{"num_hidden_layers": 12, "hidden_size": 192, "num_attention_heads": 4, "num_key_value_heads": 4, "head_dim": 32, "intermediate_size": 384, "vocab_size": 7360, "hidden_act": "relu", "norm": "layernorm", "norm_place": "pre", "norm_eps": 1e-05, "positions": "learned", "qk_norm": false, "attn_scale": 0.177, "bias": "all", "tie_word_embeddings": true, "parallel_block": false, "init": "normal", "init_std_qkv": 0.0171, "init_std_o": 0.0171, "init_std_up": 0.0171, "init_std_down": 0.0171, "optimizer": "adamw", "learning_rate": 0.00225, "beta1": 0.95, "beta2": 0.98, "weight_decay": 0.086, "lr_head": 0.00459, "max_grad_norm": 1.0, "warmup_steps": 228, "schedule": "wsd", "decay_fraction": 0.255, "decay_shape": "linear", "final_lr_fraction": 0.02, "batch_tokens": 32768, "max_seq_len": 512, "doc_mask": true, "train_tokens": 271200000, "max_steps": 8277, "dataset": "wikipedia_en"}
Each number is 500 + 25 x the weight over the matrix's rms, rounded and kept within 0 to 999. Layers, rows and columns count from 0. Numbers have three digits each.

# layer 9 MLP down (transposed), 384x192, rms 0.139, rows 159-265, columns 0-63
479478482512478510482465462499440520524523463390473505532482480476500471488543456516453501494492552500547476501488497531504508503434459563479525481519522524445504534509506488545447525483526480
492553464482535526510495503516529485502465476563487511533531504478514481515489524489535511486496557500537467498473455531498503527486459487492468496519489488499475506525491458524504472495485501
519555463496529486482487482487524496522536512473488518505456498505473513495500457494476524516459503510499503492530492510507527517502513491479489493501441495465473526504511484518508534442517507
478516541491487498479516509474504521499531495500527493517511502476489560498518497493542477456554491532522493501464473535527553477506501484501564518497509489496479461538533511489499518531478525
491539486458466511498460474486511483474527522471542487517535497498533518479465475498515509487486568491490487540501442495509478489509516461521518476500495470499481550469504498504453499497467481
510505529493536509494501535506475519524522510438490516487488506487496472517523491500476487507478464517494501497482515469470550509499497510487517510482512502490514506510507498457525501504521497
521535443521466481471532523525486536487566499512450466483509485487496493494506511510513458541507487489471484514467494508513493480491510492529504489508480495484473510448489507527542527509477474
491548531496494475507509480467497499459477471468481504495517481468491504498478502481495512504511518536532442526478454464502481499478476554500477505486512485504533470508482465482534496480538461
512516483470528497468504511464481521511511504498501472518497508486503493520531533494499491491512515506490524522501484505475503478525511486512502492490494524488508489530497505489514495504492492
506497521466503503523491503537504489482504529415483497533543513485500477506540504483470505510515496490485520535489516504557513506509482531489493519498525504490515504472472507530471490479502499
480504493491495493488501507493469519502506506537487540511451521501499483514503504488516493499544547490505492532504539482495515463492489503450480465504500538485502475501538487439532507499478485
513479529509511493465489479496531536509513502504565475477501509463484474481520488531483528512496485527558487494478500512528483533448481517450483491481501566545482479513483485501487494519514504
523505544528492500490518471488503471487477481501481504427500599530487526441493523523515509527495485558518473575463539493525491515576453494499470425482529504491510495507510454497567512468521493
517513528517532483494505483514475492464545501504491492476479492471541503512503492508526487487497491487472487472491512488494508484486487501474510500504489503496510541512519487488496529506455500
461524498511513504474475533472531497495457509482510505505499559530507476490517512525517442500522523468508493499495491513515479556508517475525510526510509447544521520443537521518483503518487509
507480479478527509431495487536513486549492546489542485502482544520559465525489488461474485501510551545529495470499532443526422482541519489468502462480523525436505520463503558494503504502529524
536509504486501485518528541481472510498499498464492488503503497460487487483517513502527505487518522497524503540497569505481477485528525499510503505477507512485505469469507463502476515485514492
528510503493508530460497518500483495509513475573512481509503491477521534495515532526503481494504503473514489443529501511515465504442517475492507517483464516523458501539506504469511508501553497
465458482556455552530521463521459526500493504466543496506503514521565503517486523498512555439511524512473465556494545539471499519574497492549476500567472521510471439501500506488530480504513501
498506485508492552489465547435503476484500475489526498471498479524540486523522540507477527506479509471529489509510511473510457509483492483477517502504497452477515536472505448513457532521475493
492514454508563480549477481508478522487464504484517529526497479513513521547453469456486495482524479469504498545516524523502470532512476490526533488550471491499492503481522514476484497504545500
512507492473498465522478498485490503498479516530478511504494496502487490526521484499491487518489520514531495504515472518516531480519507502525504488485499503484506513526522516499501510491507508
501476509502492491485479494491538471497475490500479507515474497492526547488480490501492506514500504474496499483516502548494482510508469502497483500496471512497490491480497509527495499521503499
514480486479483473519480496531514460516486494487476471495506496516487491454499491485524517515495483518517443486534525516514464499474501537507496511492502537464506508474509494502513492493484516
434484495535570479488563524456508487507505495464558432492476474523512517491498432509468510509479512478532514489442498525501512506479498493503474494555500519486515465491470540506466491515520512
463489480523469507535501521440491503497490497544558522477478483505479518439531473471490516496514517519529492546504493491484433502512557551509534523496482518530554497508509500498529503459508497
485497507499495483473458513465512500522491504509511486492514502495514530500500496495489482490502510505522490488531546501507488513477506483516493505515516529499472544494491483513509495494497488
493532486466500527511528522509516483529519488501488513524469500529516513479543508491460492507503487519506533489480481508518521486479498463494505495504485462495510500494514528518464476495513520
421539493515517524465478474520459504491485535553505499436476483464497464496499497459513519485504483487530507498510511507458525526484521503481508511487522538477490469517533543557466481493514502
491529459495464474491487561476522506511525436509491455455495494529527482474467490501536458528562573541482487477510525489497462490528520490473523520545512548560498494507491465484493494468485468
488550493514512482534516502517527476477547494525505512481476519486512536485538529481495534516477533495455492493491500508522520448513510474489532476486488508506470496491475482487525522474490503
512499517481511493500484473498506509472503516497471500537495531504496501496524467494520489487480481487507499529520505477502522485479514525493508495510512498502518505485522498462499513532498478
539553533530528499486531507502484502476491514471491512517511483513504539509504518538468558521501472460531525502477569548487499493501553476529534418520523493523527487516455471509493517507529442
535495489549477513514499494492502500472496492435479515465501476488501533487515529506494534522517516508515518523475538531534502471470480494484467501510488474504493538466491481490502485532492486
496492475481522504512516502504522518500508489557494480489495551503498488491515503491474477489491502464497518529528503498501529483493468520481500489498511477487535520525516523489498519496494499
528516464455522489512480474494501504513508523532488485538492491484501497474511469498489524489488503502509481529482478502516495493429471546555493556533516484522507492468458491493516520456492531
517495495519511519535507514480486512500527503479499485491504524476493495521522488538457490501480494500485523525485472519434455543520520549530504480498525507487505522508503513507539523489539558
500505476457466471487506513459572480457510491498521507468464507514493513509483489525472461560539510489534546491531539503527519496530496539498584498475491466492508487511457509518483481500517504
487481491505499529510488529515512498495531483470506518527529504526491492520525492476508508464500522505520508460511471490510519498507525514498511490481503513488528479518439492518509490491479444
488511489464543518458500466484555499511522434473508514523484488501567512532504499531534463467532485520497512494524492530487545495535485466466458525487507469492512517510515539560490482466504508
525484515502482495486527513447474504477521497468539504490514498487484551504508511502527515491519526483507476484500505529502501500523529493508543510509523513509495491498511512449491518510489515
504514499520491493473485483499524529483501499485492503528485489481500517507485494514528494517531508490517495456495489499486481489488513495499528541520483478521501500493481505475485473494500488
521540462532507484516490496563479511480492522504531491502514512580444541473481487524451448486582465493480504496434519508468467471516474491480509522526526540472505520492488509498512482461494517
480480530514501499474463524519482468506458477511547521525538481485438485534477493521498503459516522515494506478508576530509511512498557507558512493511514488502518463490514523506491483498520499
471526476485514468511462509513490493533480510485439484504477482485487493487466489502485518538455498519485506501506491474500519490484490467511464509535497471514528500510501501505514510515486509
526532443499428542501503489479535468589521572503490626510566502441466526462520549559452453528559471540497475524531530479538441517548509496553525451498520503407490513544471554483537441418521502
481487546501470512498494467460475513501496536502505470543516509486467472513451488521502498495524515474458485405491515535519476522525433470531450480529511476517520481503507468515532488525549548
487493550517490532534487467534498484476512505529464487524515492516479531544501536474507493504506531496536467480505470469474522508487481495475519519498507522479488488492502485487473523506483491
494504499470496492537539499489503535500547501494444473495541486533473531483505525456509496503529466548474521518521505500487512489527487507513513523455534512486489499517510540483508482440492501
498522507452493474552494480480530518481498529511513490520524527478523463518467469473488465499536489516513503487507511519534510512498511508533500490516551483516497519465511517472487480499478501
493493449460503488467513515445484465482534566537494496467445518490513493502497534491514476546458540472524448482494485533478491471474514471506459555500517452552498522511530472473490547509482493
491529498503505521496508529472511520555515524507514470476471434548485461487550521506450493507523512469494492491547521477463517544502512532491465490497490503481515517512512504546490477501460508
506529500503481489517501483499489532515517526520455469527520521452527510522474509508474456520504500537460489525547457461524509497498533493498533515529514473524506520523495531475461482488466543
496501472510533473477552509484510498506504532479486485507491509495531512476524470509486490533497476513475474513517499498494481508539503522499453506523481505511506502491502512490515517507475533
487535485464516573475504484506510491501516482497498501487441512462504486522521522503532493494454524548511541505524484506506489505487500477509495520526470470497470498535507501485509498504494497
518421465526456519481500468562488493505457462554468522487513491462523505516516478482509453538496492505515474522495551531472471501542458469479514487554518498497512551489474492507524503496536522
496543489487511451534501490454493497471528525501518500522451549499507536468492525511532501528468517473543529512504471481508508520477474483499529554466521486477502515505512482449479491493480516
514529488532506533479539543449498471478459518514515557505504511493513490499488494475517523443455476500487477474483488479513514565519519480445473470488473503514504526552522488458490512504474454
492476469507504487523477511490511472517459471498512513505485506500450513476497527487505489510490487513490476505538529499535511488497540512492516500484481529547490549506526496493504469512504527
486502473475499523542541486505556483525496565482453512505464515486519505544498508553517491519461487472496508487471497530528466551480494488513522495505496531495519495519484490476530489521504468
495539527499494526506518492501462533523546480513458474475490505514505536496474500550500520438551500506484523520517471494522471527493486453534533489471513494488503475535548524479482489516559508
502490513475543551556492479505539529460522547456507466526506496510477485524487497513473551490500475490494518509520536474491503506503520523475484482488510481519496504491527498479495494524508507
507518501494479525516452499508528505531519517486485533549471478461496464446504447506494468497488554536533462512487481481522491509479522521510514519507541505489456478509520508474518475476490513
515492495497478498500539520493496500491511486463514473475492503476509471504510523520505561525529493460512516499444494519508511493501507519522503514474541503486509502528501495484508510485488519
501499491498513496501518516482532504510519461506500514532505509508477469494454532522517505497484510443519491471466487507529508513507541458492497519548514508500516512496448514505478488523506509
501520453501509541490539521524480482495521503493518507489533538509532484507529495513475513495476509502513493434503483496487525500483520493498523491541447523497516452515501512483522513501502500
498510512497496492466481475497485511528507478497562468493466511427552490469531516472492505539528543526499473483505511470524500471455498475487486521477480488532492543523494485499458485520517464
476500552509488539496457444456525467488520519454521520538527482468518520500494527507509509547470509515528480489484473489569475494501446456526462489491558394544498492500472434505505485513515494
467510512517509518547483468529521517504486448557488546488519510462517495525477528472515488476509492499502465525518529522512485498488470496479478491514478533515518486498503494504476543480470524
481499483544517470516505507505499507506491531463491488477433480514494498448504511455524518519479516494495475499476488507514510503484477492492526499507499506472495502540499485507497477536497535
498507472528508519520530488497474451502455519459516534449519517467481455557496492499511512507506516471469448497527498451505464540515535507502541504488486476453528500515488535463478515492511542
535465456511514476545467476469509490530519516511523492508503534489505476500505490511481512541482474478478487537484461503520530486511497567465517511488512468514486551513508488477488500487538508
495493510522481511499497484495502477497493493439499493540510506503502464528531508488490487487495519492507516491483513525551518490463494529491493549483491493501458492467490500563473493491515498
487494490509484488503509491502506483516480505491510509508488483507496504479491481490528501525502489510491509492509544522499505488504485498497486487468486486517494493503489505512497500501494500
504489532455485491501450509482463462516509481553479524513440488502507460518492483508491476514473519496504494514519510505495503490484531481517521505514494511497534467534519531438515483466523513
491512533528492554466507504470479466483486507523478532465494495495510501471522522485514504519494530492479502514503521521503503491442490504506500500504500483497451540498502462505483505474474522
476474466493526519463538524475485506513507460547462530500480486510462556493509518454506505517533556475494497443481502480517518461511523492500530501518488526521470551505556491496493503472458491
505488520537472525516491527490540501440477552472512464504516538509501454516472520475512499482511505485471525495471516474491494539481516530489476479484488522490509529497512514480482460493485485
463481491529476512493507508492459541525517475503506442525542535514516454496472527534481447534505459552476465529509494500491508490513504496519522457526504522544513561521511477519501500506520522
496532511510493545475521489465477509492525509541478521499535509500532504500496499499509487493484497479495504509489509501493520487494501523502541469508522494509531513462501509485510485469497534
549486485523503497510500488449520501524472507510496486536517533495453494488490475460501443509461478513518453500501515466492513446534457517508504552466515443525478537508493485493528481531472471
485533477462526490538480486477471509489495524515487489566499472469528499480504506477531543501508493535472507477532451481525480477551520551489461529476507511497508511515501505500509452533465490
497507505484510522492477528499509548500502486516484514513498508488519469520516483490506522490457451491489479475497513467522514475490510504530519511490497494517477490507532481502471491506497523
507504508529522485520517505502511499525544499485508468542502471511476481504512487506516519468496514526502505506477468519478490507460486492487526516512459539508481492468445513483490490505500478
532474496483472482494500500500512533492511448544521495521514491525533543500492505494513499500450499520470486507520515483461544497520513523524519506551541426541540502534483509499486474454511524
535561499466545542547554508500466490525456484526528474522495556523428531508543508494505542447552496527502518513444527522541559504519458438550511486503467400467530478483474553466551501518567503
497475498485474514526478503492501495508489508473513494523515525502484485488474459496510502495484508497503504535479519536483520521515487536514503531457511458491497515501501514504452511514523476
471497525461523498511510473511555475555496536445459517506548462437482499501530477488495511494500500495464529482519500518506478528473483527516507485505558491506517489464549466514485474451489497
507457483514554477526505508470445529503495497474515556551493508514548489520520566533540513524500521530453475499509542489593493503499490463485488528455492467494482492481477491486508488505481484
523493533548524500525537493493440509474498516537519467483485535478492515463463515485480502563487538517497516529521455514462514440485519487469482534505495521480489476504536525516497510525509532
498500513505504494513501465498474494512504504444503522449501479509520500512548516538519528505506526484514503497496497488490496512498498505497484490490546505466519519504479473511508486481483507
525477473536503489524488472502498497516485540544474494525481470431508488512521491481542474513542490475526504509495498482496508490503532512507486495522509516504498492511520508463522497507495502
483493510509511496507458515506496457486506487511476499509528501521479494498518516521467518524530482496461509472492481477536514467513543513503535489501506516506518490507506477501496469436476517
484487488570511524521498509552524449530506545492506552492523494468482457478503510488519490528504511440527496545526515522483515543503496518497489456445492545501512563522469497496454499478523496
462498501549540445552520469476580491518480553529546495486521519528490508493507501487482490467511493478539488485458506522468467523535553476484493524455513483544512529489461566504490480464510519
495518546479513529495523463513520485518508521474490546501451520509501514495493538451477518461499472478498496575483502496541481521488495514452512423500516511488467503541533476497459485508489526
503488540551489491482551494505484481509517468426551501498485509511466526519498471503500475492547517514495488533488483490519475514503484510486519537552505470541493498504513490518498469513485483
493524490474514516534493524510502493490490503534504495475528520477489490508538510521496511526511502473513503425461530486512485519511507489493498510496466526500511491512465526462539475515514551
537473520501517516512477560460529514498473468614536501510455555496467495499479473475495528527477504475490502421501478486528478519495497494506498502499513495520499522528523458536497534478481501
506512539483510506541480511533526485497496529500473532494489537510459509514493552545477475494518512528522511536551492522507500443518502429502514488491536475543479486513538493514505539501515577
523475478524515492516516534510489484518477587450506538496493470461514515445471500516481488526506507509531535438487523510511525536474563453520523561481456533520450492526562533471483502521471531
492549512468462494441509488542465509501469423490483471521558557485481515501465446525505496474579501535555519519509524513470492492509461471537482500476463515513476493452497505521482495503499482
519461474489488476499553511516470465509468481502481456482481519558560479493506552477507489526438475512490497560580547519473503502460512508506529497517544482525457450490533503503486534485498519
546514461504485500491523497506508473512472441525490544523476489506506515534515483488516531516494509450439510535454494528507530447476493584509504491533461496511470489535507471521487490549479495
473481519513521513503507507486502507524525492550469507520493477478493518491482495530474490503516495481493478486499497483523505506524501495495479522493491497527499518483517481507499503531469523
501501513467519485495483511486524489506508488514516492491500487491495532508479516488480519501534497505478481506500509522507500518509471479498499533512506533536493489508515501485491518528532479
482490516472491473488515476477521465523491459532498511509512477485502511505447529487491503522515477471546491510502485536536475512569509480517505519503487490532478488511517515513469488515484502
# layer 9 MLP up, 384x192, rms 0.143, rows 160-266, columns 0-63
461427512512475479509473503519516519510467498498460503493505500480501513489499475496547517526495496495490482490463545489497507510530494497508501494529528502471484508534486512484517494518487518
518484471492544484450500540474482488486523510510547498486508503531504481485473525515487457504531460561470515519483500506496448474498549506466506498558500516512490473501543498496537503489467537
488517523520535525506481483506525500487537497497506505452511496505530494505507496481480491493534488509493563490517537494512468528515533506471507506512472503551491499495542506495489530521514494
532488530484510522466519559532473495503474515530535566445498499473476510493504492529533550502520483566503530508457486502491522493507464482481459498479489511579563502483462474476473479544466490
465498471557491479500514500493504480491496479502531487499526481519509491494497501503560528557516488515456495480490515500479521466501502453511496507469500510497480506485465482516514535515441500
483473502505534442513529509517451488434503496536478513469518490561508487486451493528533519484486482510518524475474470529472493477450516491482519467517456485520504468476457492479461485502498513
536515503480471458503523510491526499496511461499488520519514485486491525501524499505518486471557441531490520523504496540492499504526503507474474503507505466486506492541476442514515523532453442
500440505530507501514459535544497508474489480512520524479510508504472498485503496493543512508509470475478495525506482516488499486509499476524492499522477523502486489527451501507478508530524460
489508455507483523500459497497503475472491494482491524531526509500489486473507468506552506467501511541507519518497500539491511465513499480505492501509468445461480488478529499476497487537504515
496496500539540484477443499493517470524521461496482509529499525502493486493524510522509522502485503555458497478498487521533507497504522483502493530518484494507493474492528441487489549484488477
506511467528544489496516484492540510513494483507535468476545501500519502503499491496531457516496500502523532483491493504524528472519505482486504497514482474493511509511462492498518493487509531
471506528474531463493483504527470437489500526492506511476511454493524505485522453559509476509572505529457482481455490504522533468511482471497468533555474465481444488532515521479504520498448501
503501480498510503491527529488518529500463474516481564461502499479510498498517486495535509504497499478488454488481484524493504481501478474494482517524497511489492468510510509484509472532496485
425515516481495491497555532513493470497452500525493495542517491510498500473493519520499494536535507529478455473450427480494497504491549485470524478491528445531478506531520486493507464492537536
427448502520493556518526470535473490506479475490571516524535479482516455487509522511537500468486519522483486478549505481486518519504507562518469532478494469483468516467509504507507522486499459
515519521474478528457504491532494495458492496550500489470514496544496503526499455517488460526498484493475477453492472466550503529533509468484488498521469505503489513495505529512503500508508505
488501542470573478473491498527534522492483498518485496504553530491535503484513491512520498520514480515486486483485489516531503498480502538534495531488467502504532506454502444492523493513509492
504488501423487453537518501495528488513525498516535500456484472517478472480512532488479494470467436521499545515463482459550530522533495439445488467507502546522499491539529501499556533534497473
478502422498455494487475506513484499488502478532497520496507505516511535479478481509522514483493493452484489507460474493530516496482515481470504497473532434547477483526541473472514488540496486
486488481524522434509505473513525521506503483521476524512547532524456516505516548541501469477502490531475510492477474500502502507491515471486510470541507482489522469457489524455517509508500478
513496512480530487500526509485521521514523479519509472510500537483503507480475509501488482480500500532488507485479518480513463507496526522470494485533510480505493478493491465470487497534517484
511522500490520523513527492478500519485511448510495516527491501471490482500501476486520546473516470481515492509494491500529509503509488509513488493501517524501480453494511512500477510515472513
522510516466525498511502469492527488533477513497534559513484507500520480499487462523486490511497501490506504522506483541500500493434517511508436496518490477524490507558540470496500541503470511
479469488483549467523487528495498461494432542523526508453523444478486419448499490524556524535486461532469524523534447569499465506531573476476494530484453521522560452533508480498539494533512479
434522526462519513490488498557516486490518524506476522535504549518526494506492467550467475515561479544503537475491512523552473558529537496510475515490486485510499505471481463476474552481502513
495506482501517527520488520491501494472481506495475489496515488491469498493511525499526501485497528518502489468533496491524464535509488489500494501519530518522493460517506531504500514487511503
488468529520510492497511502502504498483510493491514467495503452494514546493486456526488487532511463514500517485498510472471509511504499503499481493506498522514534473502518514493511520501499498
499464477567494519498504528486471442466477493543512526484491464519481476483503505540480478482490479486526494491509497541506522524473521494501502477466520534593530484482502510482482522504480525
435510557494471489449505528508526484498459415498505507548538509487512465484509526516518503517539467488485491490552497569556488499522522495506464488550518537485502501452508517496521597500515532
475509526501522466469474539486478494524459503529490530539531437478463472514492511527523539509502509503534474523492467509481504479493507489544494506498472492531531490538511549497482524488447497
474494504501469485476498508520513492505453502515517517491501511510493483486495507481505488497514497526509491504530475482489501499496508491525487473515462464502537507520483485506493499507466515
489441495482497483453515493516525495490528491531467496464495482512516511432534517505497544519548497532453551480478535511505509514557509471469497499526503503501476480496468408503470505531479473
463501506512518494501474514487499503522484480501539563517517510505514459536508529513478522526509486562492529530506468509514533496532508494488484470510457488519504493502496470495509502523528521
502506498479498489479463526530488479532464479531467481479486462489498503497503483482518489517512429491528489503464503470504503515491519486493506505539484520539489463480515478483492475490497484
506465554497517483507417504551515474484518505503480482499517517509544520480478508569549518536470455509506480480467513497497500504502527530501439489515534475526495503505466471498538507515495492
497469467493500524528463503523538519446507481514530500486502523548483478518516513486538504542499484520492505490508474521477488482494526493489476501513473482528491514486507478512521542475470559
470513500538513496493506512493504491465486465492495473514503509525504469468486477508446475503482512501473503542495510492522496485484516517492523483536499494511484472495498521510523494498503526
462463485508489501438461544490499475493471547496541479516519477515509488473493484527506540511528513503438518504472489496482496489474475488502507513539529518487479486503517487471529512500498513
526489488539469487478511523542507444490480512510516506525546520524512506502500492522499517465556479498472496495477496497531517522455497509508466492466492498508523526528484498474507516545495532
519477465500499509484496492488505535481518488501546545462517515505496518516538495489494472484529506483493510514527508543512488501520505517516498491487510493529489481511506526484498515493505480
502489518497483480540512498487492488518455477498498510517494494472472465458504497471547491514479495511507516490502492519511506484492556534527492495460482497519472501540505530527475503513497494
459494525495509468531545494498490481528521477533511511461529512478581440472474487495494546502561486526491529532470464500488526507504463513460436457478496475547503483505545493493521508528472480
493497494479521485554517479509488511528512504516486515572491542513463492463532497502521511507524491487485467479475478534502517496513474509495446475502492521495481485517527504464497467503495504
526473516498501534490516505482489520517518497515551510512528511506507532484511509503503480466534489484503503508504483520507465509526555495479509493486503507500460512483505496507492524517486457
493526489459568479475533527536503454518425480577519497473549505483447482490491548478532486482498502523477515484484485479512493470539495468421481473486458528533493505517528480512507556544525543
504482531508482497505479503505485485527503529504455545519522542504465488448469514536516481517484495500513480519526439560509501519507458502516472498527511487550532479511523468479489507511485478
516504517504511515509479492500518474531502529506502511485504517526503461505474517518459522510508493476461533492505493508496572452528521510451499536509537516506540510491530464513520478517473455
492545497535489474466512540498499478493513514530521498523526518513488405493551527535514515508474478531424486516460498539492451455490547471456505481504480525515518500494501463454528506475488442
516502485496517498507497496515486501475523514494531550486520493519501495488502502495475487525507506472474527500471492508446474501505504498466477461529504467500469473500492500512547484510483456
496486492498513454484510487460479448520445485537464495490479459465511475506489475545534515500520524462508481495488460491536509505472482512477445479530478528541463482523525481463499509468451485
525483504505495474508491501527508500462508484535541489476498509494473504500515493559531525491517511526499539459500505500521477503483498480506505519483530512515553482490522493467523508501492485
483484476488523520479525517504533445482514505525542503521519483522486485506518510491501514485562483519488501480451470507504464497505499515507528494536504481489528481492547497487495512492502466
528471510488523477514494501524500484542519482508491560493524494509467497475525503490485497480519497518493483526507511493485496484479533496505484511509486522561547483504491437498501512544518472
494493467448516480506468493534509494506500520539484540499510513505507478460445460509475477506511489467488528489498484484481482510481517475517479487544513506493537501497472514524512475532446462
481540498503512525475493477499461500521550514530533513534501473463516453485511517470516495529470444478471504476429484509540471472485549532476481440527461418527474523540478504500495590483449491
483531504509479490493469529530502528486526531532480522482512479507476482524525470486512492531521455510465464464516499518524532490543499468508476510545480499548530491498546470486541545501501451
500473506490488492532491527499481486514524486537519539477525460473486492529475473521515519484460523495508550472462467540524495515533546510506475517458479496481533479491531476483467511478517497
496470518550498508475456508488514494516513457528520471445557503476484510529452496534492523494511510486513502518457517520485471456508539471557522485530479515529549481502491526503506483482522482
479467512551523477521530460490501500534540467542523537476520528490511477503502522516494502531522483501456505455479504513499491501481550458467493470518483532501502503488483511482476479484522493
472521531504500464456479475507479456522528482513459496535510516520535497474478460538513504528505471512465522489461452494532478493498556512475475467547518516495496500514498481495503518508506524
506507441492484499490484476509488486516457497500488523485502529511466485497510447527489459461532489516477484506507494530510508497462470524542471497496529451533469492507520478454519513520496501
495497446530529533454485488586522496501481516496484535500517505473479467516475529501449500492517480531523472516465496508504505534524531506506486470513430545504510513478471481494483526561479483
486481480489480484481513503511484500505516530517482503537504500499485462427485521488520492520507477517510546545468478510499501499507498489480496477513473517503516463493465489500514500511490481
492503509539504467474500508535507469525501513512504482544497525513534504475508518528520474538515460519453480469494494507472464493482473501502471475517485490528517504491496487481532463498490492
471485512515485506477516504490485490511489471510502484463509522475487535489442489507488516536501474519514532535503484490546490534516530490516455494496499544504468484510497502492515498524463505
499545475512509491447515552475494531472500524505540523483517487480533456502535524552523515509536537533447520500481496489527510473482543456491508471486473488532546514550497468501465511492467473
517535425500531502516499501505451516486478519536522535499533474480454479509488482551518471525514504475512490500505492503482499534462471457495457482506483527499545471494511504483533542545474461
511461513510517481506468549477452507491473496510475488496535513559492476499510495507522519498468497479533510504479508493548492513513528488522439499474512457560529510517480491480533504513478487
482504493544497498447502545516512494480476488479505539452509522490465524498483507497557492460442516494486509509518455492497502521525478516469501539512526498490486471520534479512526506516466529
468558497531493490526517490504432515537478484516561458473531473446417504502474506495517504492526497477463532506510504477488469521476571470501511512522502547497461454477488520498499502519479527
507498513493521475523474521538503511486493521495490510487501496523488536506511496501496475482544500493493496486477488527508470511520464481499484470495521522502479474515485497487521540460486474
479484502519487520506464497485471470521518496477490537513525505481474507476508523521519521482481506535498504502500514521507514518485484493518460478523501475501490496464517466492506484525502454
482500527493535482511506510496513503500509487501523514500530521468462487502500482489503541472500518475523507501511503496497492522505520497503486494488517497498520497486481482495457520506491503
459488539520460470483505517511501478496463475507491546484499475468482510511497524522505487503443510543511518532501460494477522492526460483501502523518510483516523459530516488510537522487462484
505475507435559504457535547506468437480456503571518561546498532536505447442493496562498549511477507547469510507497464523500507517460532518455517466502506494522492516482489500468522536501461532
477494531489524528476513540501486464437497495508527516514510483542523447474491470540516575472485505491459516538519525465510513510503502485482487455491470508545487512500499493499473535502474510
466480517509532484495513500546477490545511439500490565490492478483475508513496486515504491472462501552538488502476491469517481489502507483524487505484477501500526469503475507529454540480538487
495495540491522490470484541448529505480472440540509508434518522481526479534542487516501497466491497479479519494473515527528485527515551509500472513528505510506520538516514480495473522536492492
492512518557457476513469497526478488467487492522506507536528486494516530465503520532510512516494501508489513508475499525505513486495521472514499526545482515513513529530440461474531481501470435
479512506514447493503493526522507538531507449535500524504537487465503475515509506526521549517488498503522474481448528475494503494488498431417467475526491528532554499496507480537541490499487505
491507499523544508456509528455497494481515503513570570515537483487571484456490481584527500514514483493488519536451459537500513509485485454508489450471523493530497506525490475483459460528515462
502500512499461503526498491491505478510510498497494502524483443551502484472471483500530524508495482507481525456513513542497525475535523478495486481468502512505530501495525509518507506514485501
477487473476521453500541495537504505489514492519519483485516522499537464508487496512512528535471463498496491557479433526517518467465508483490437506542475457518519502472482470507471518501482502
421495478485535478485549551450504482506508458530522540531537476524417507450552497534509496483467496532479493504506478496462515537492505471509454504491513552514511502508533497496510473547514526
491491531519508475503479575562472455531537484522512519497490457502513520494497466520525500458502442470478544516484480497547470552566530486481464488563462529515463494532515519511533476553409506
509492515524523522470476528487512512514476529487515519481480535496507506524472503492522481537532506462485479479491496525520487497516505470466502493530483544529529497486496491478516481487508498
499479488522500479518514468518531501511495486508514508471530483508517517523461494513475525550525492531492482473459506522489505548539508474529528488550499474475510490533516491506506490500495492
472492471567561480517514505542454467497442491509525508453525520488470507491466480535500451533472520472498509468458518472457537498489445509477452488542535524508531470537525483474548505506451524
520474536494473488507514486551502494495500462508472544486484506465498519507524511521517516435481529503484470513474510495533507525519481465470502507482479525493462478502513440478514472496485482
451519481491471500484510526514521488507494510483492502539487487465487444479480504495550491484468483511486543503492489494508474485493469492506476498490468458513514495525513519482490506505502501
505534469530512479519519476526515481532485447549485484487544485498491481499495505488514488513504531491506497498529513462533525506527496531492509496540476503533494428506521483493511485468496457
479469481526501511469510532519483480466497519494523512496495513523481482488541496507519551518489508497488550512496502496515533491501490475518474455533451508485550482482507499500497527493500526
475513468557483504473450498442547473460530483487461524529469496529479448477482466531503443468469473492476505524554522515491537518518505500510455493485532488498466494542505513481443497521486495
450504469510502484489509560507467479530452421544541501516486525513513489534515492543510502458485476517506483503527486492490500489488528457481467461486452504515513481537435515498511493479471486
515493501501506496494484505572497434442498495528554485505536509505538520486493557488509515496473483469475525484501455509514513487489529489489523456527490492494544494552533498469552509496456475
509468512461529492516535525528515476526461509479522549511485518489524475438533508521516523539511489474492544448491476493532455467538519464500482478542461533497520473519528473512512493487497481
479512449525471504505501514524520504500488486540512544489540497492445484494473518509503480468488482524431504475488499495484484511466520440445527489474536498511502523535517518471490513510540523
522506512471482504511471518496490487488460496495481505491534482504528464492458491537488486509459515530480566494514485547488495517482512500461486499555504490544516506532543475476479483494517458
482494490507520537463458541549485482476500448519496479484491469511482475458538489501517505498508494495509487490508493511538414467499511495498481478520538458532481476542499523501496471528496538
451514521481492519493478530501512442476498533506498505510507456492479468466467491541500510508466476473484514444495444492504519484485490470482451449484494509499539487504482494502519529499416484
521501501459493421501511437519509514460452498524530507508493579468500460471509430499506521463512508508486529436456482540563526474482535505510502459461506493536513509514507489462533568506486458
456479501480494468504534556514534487530583478521514512500526464553480477439521427490519525505500489525459466548453457487492521584478537495505471554526504554487549491519554500507472547500481526
464551525494526503511497490488506456465519490500504486433515494503523498487494497521516498534457484501498504489537490487534458546522538515522451454495489493526471478516497487493471504507492511
496499513470505460476505516500524516501486511502498504511486486509496492479485513498540477492490532473489486500515533494508491532519517520485518504501489487532532491493549512469490499499491491
498513487494510495495500516554515522463469484499527510517519553532528493465452508536488504491508491513476454504495497521487511498518526488557486485522534441496536488442487445492478502464543497
500491513464524513500519480515520516473523453512518493496517472488488502483500506504502541505503487511514488512502498498514500466546486475505506458483516517515492491520506518516520497486491502
497490466506510465513465544491493472507460498498507537501499502478511514491494477480497486478537488573514523498516523515502446507507560486460471466519517505514517498500513516487539489512536490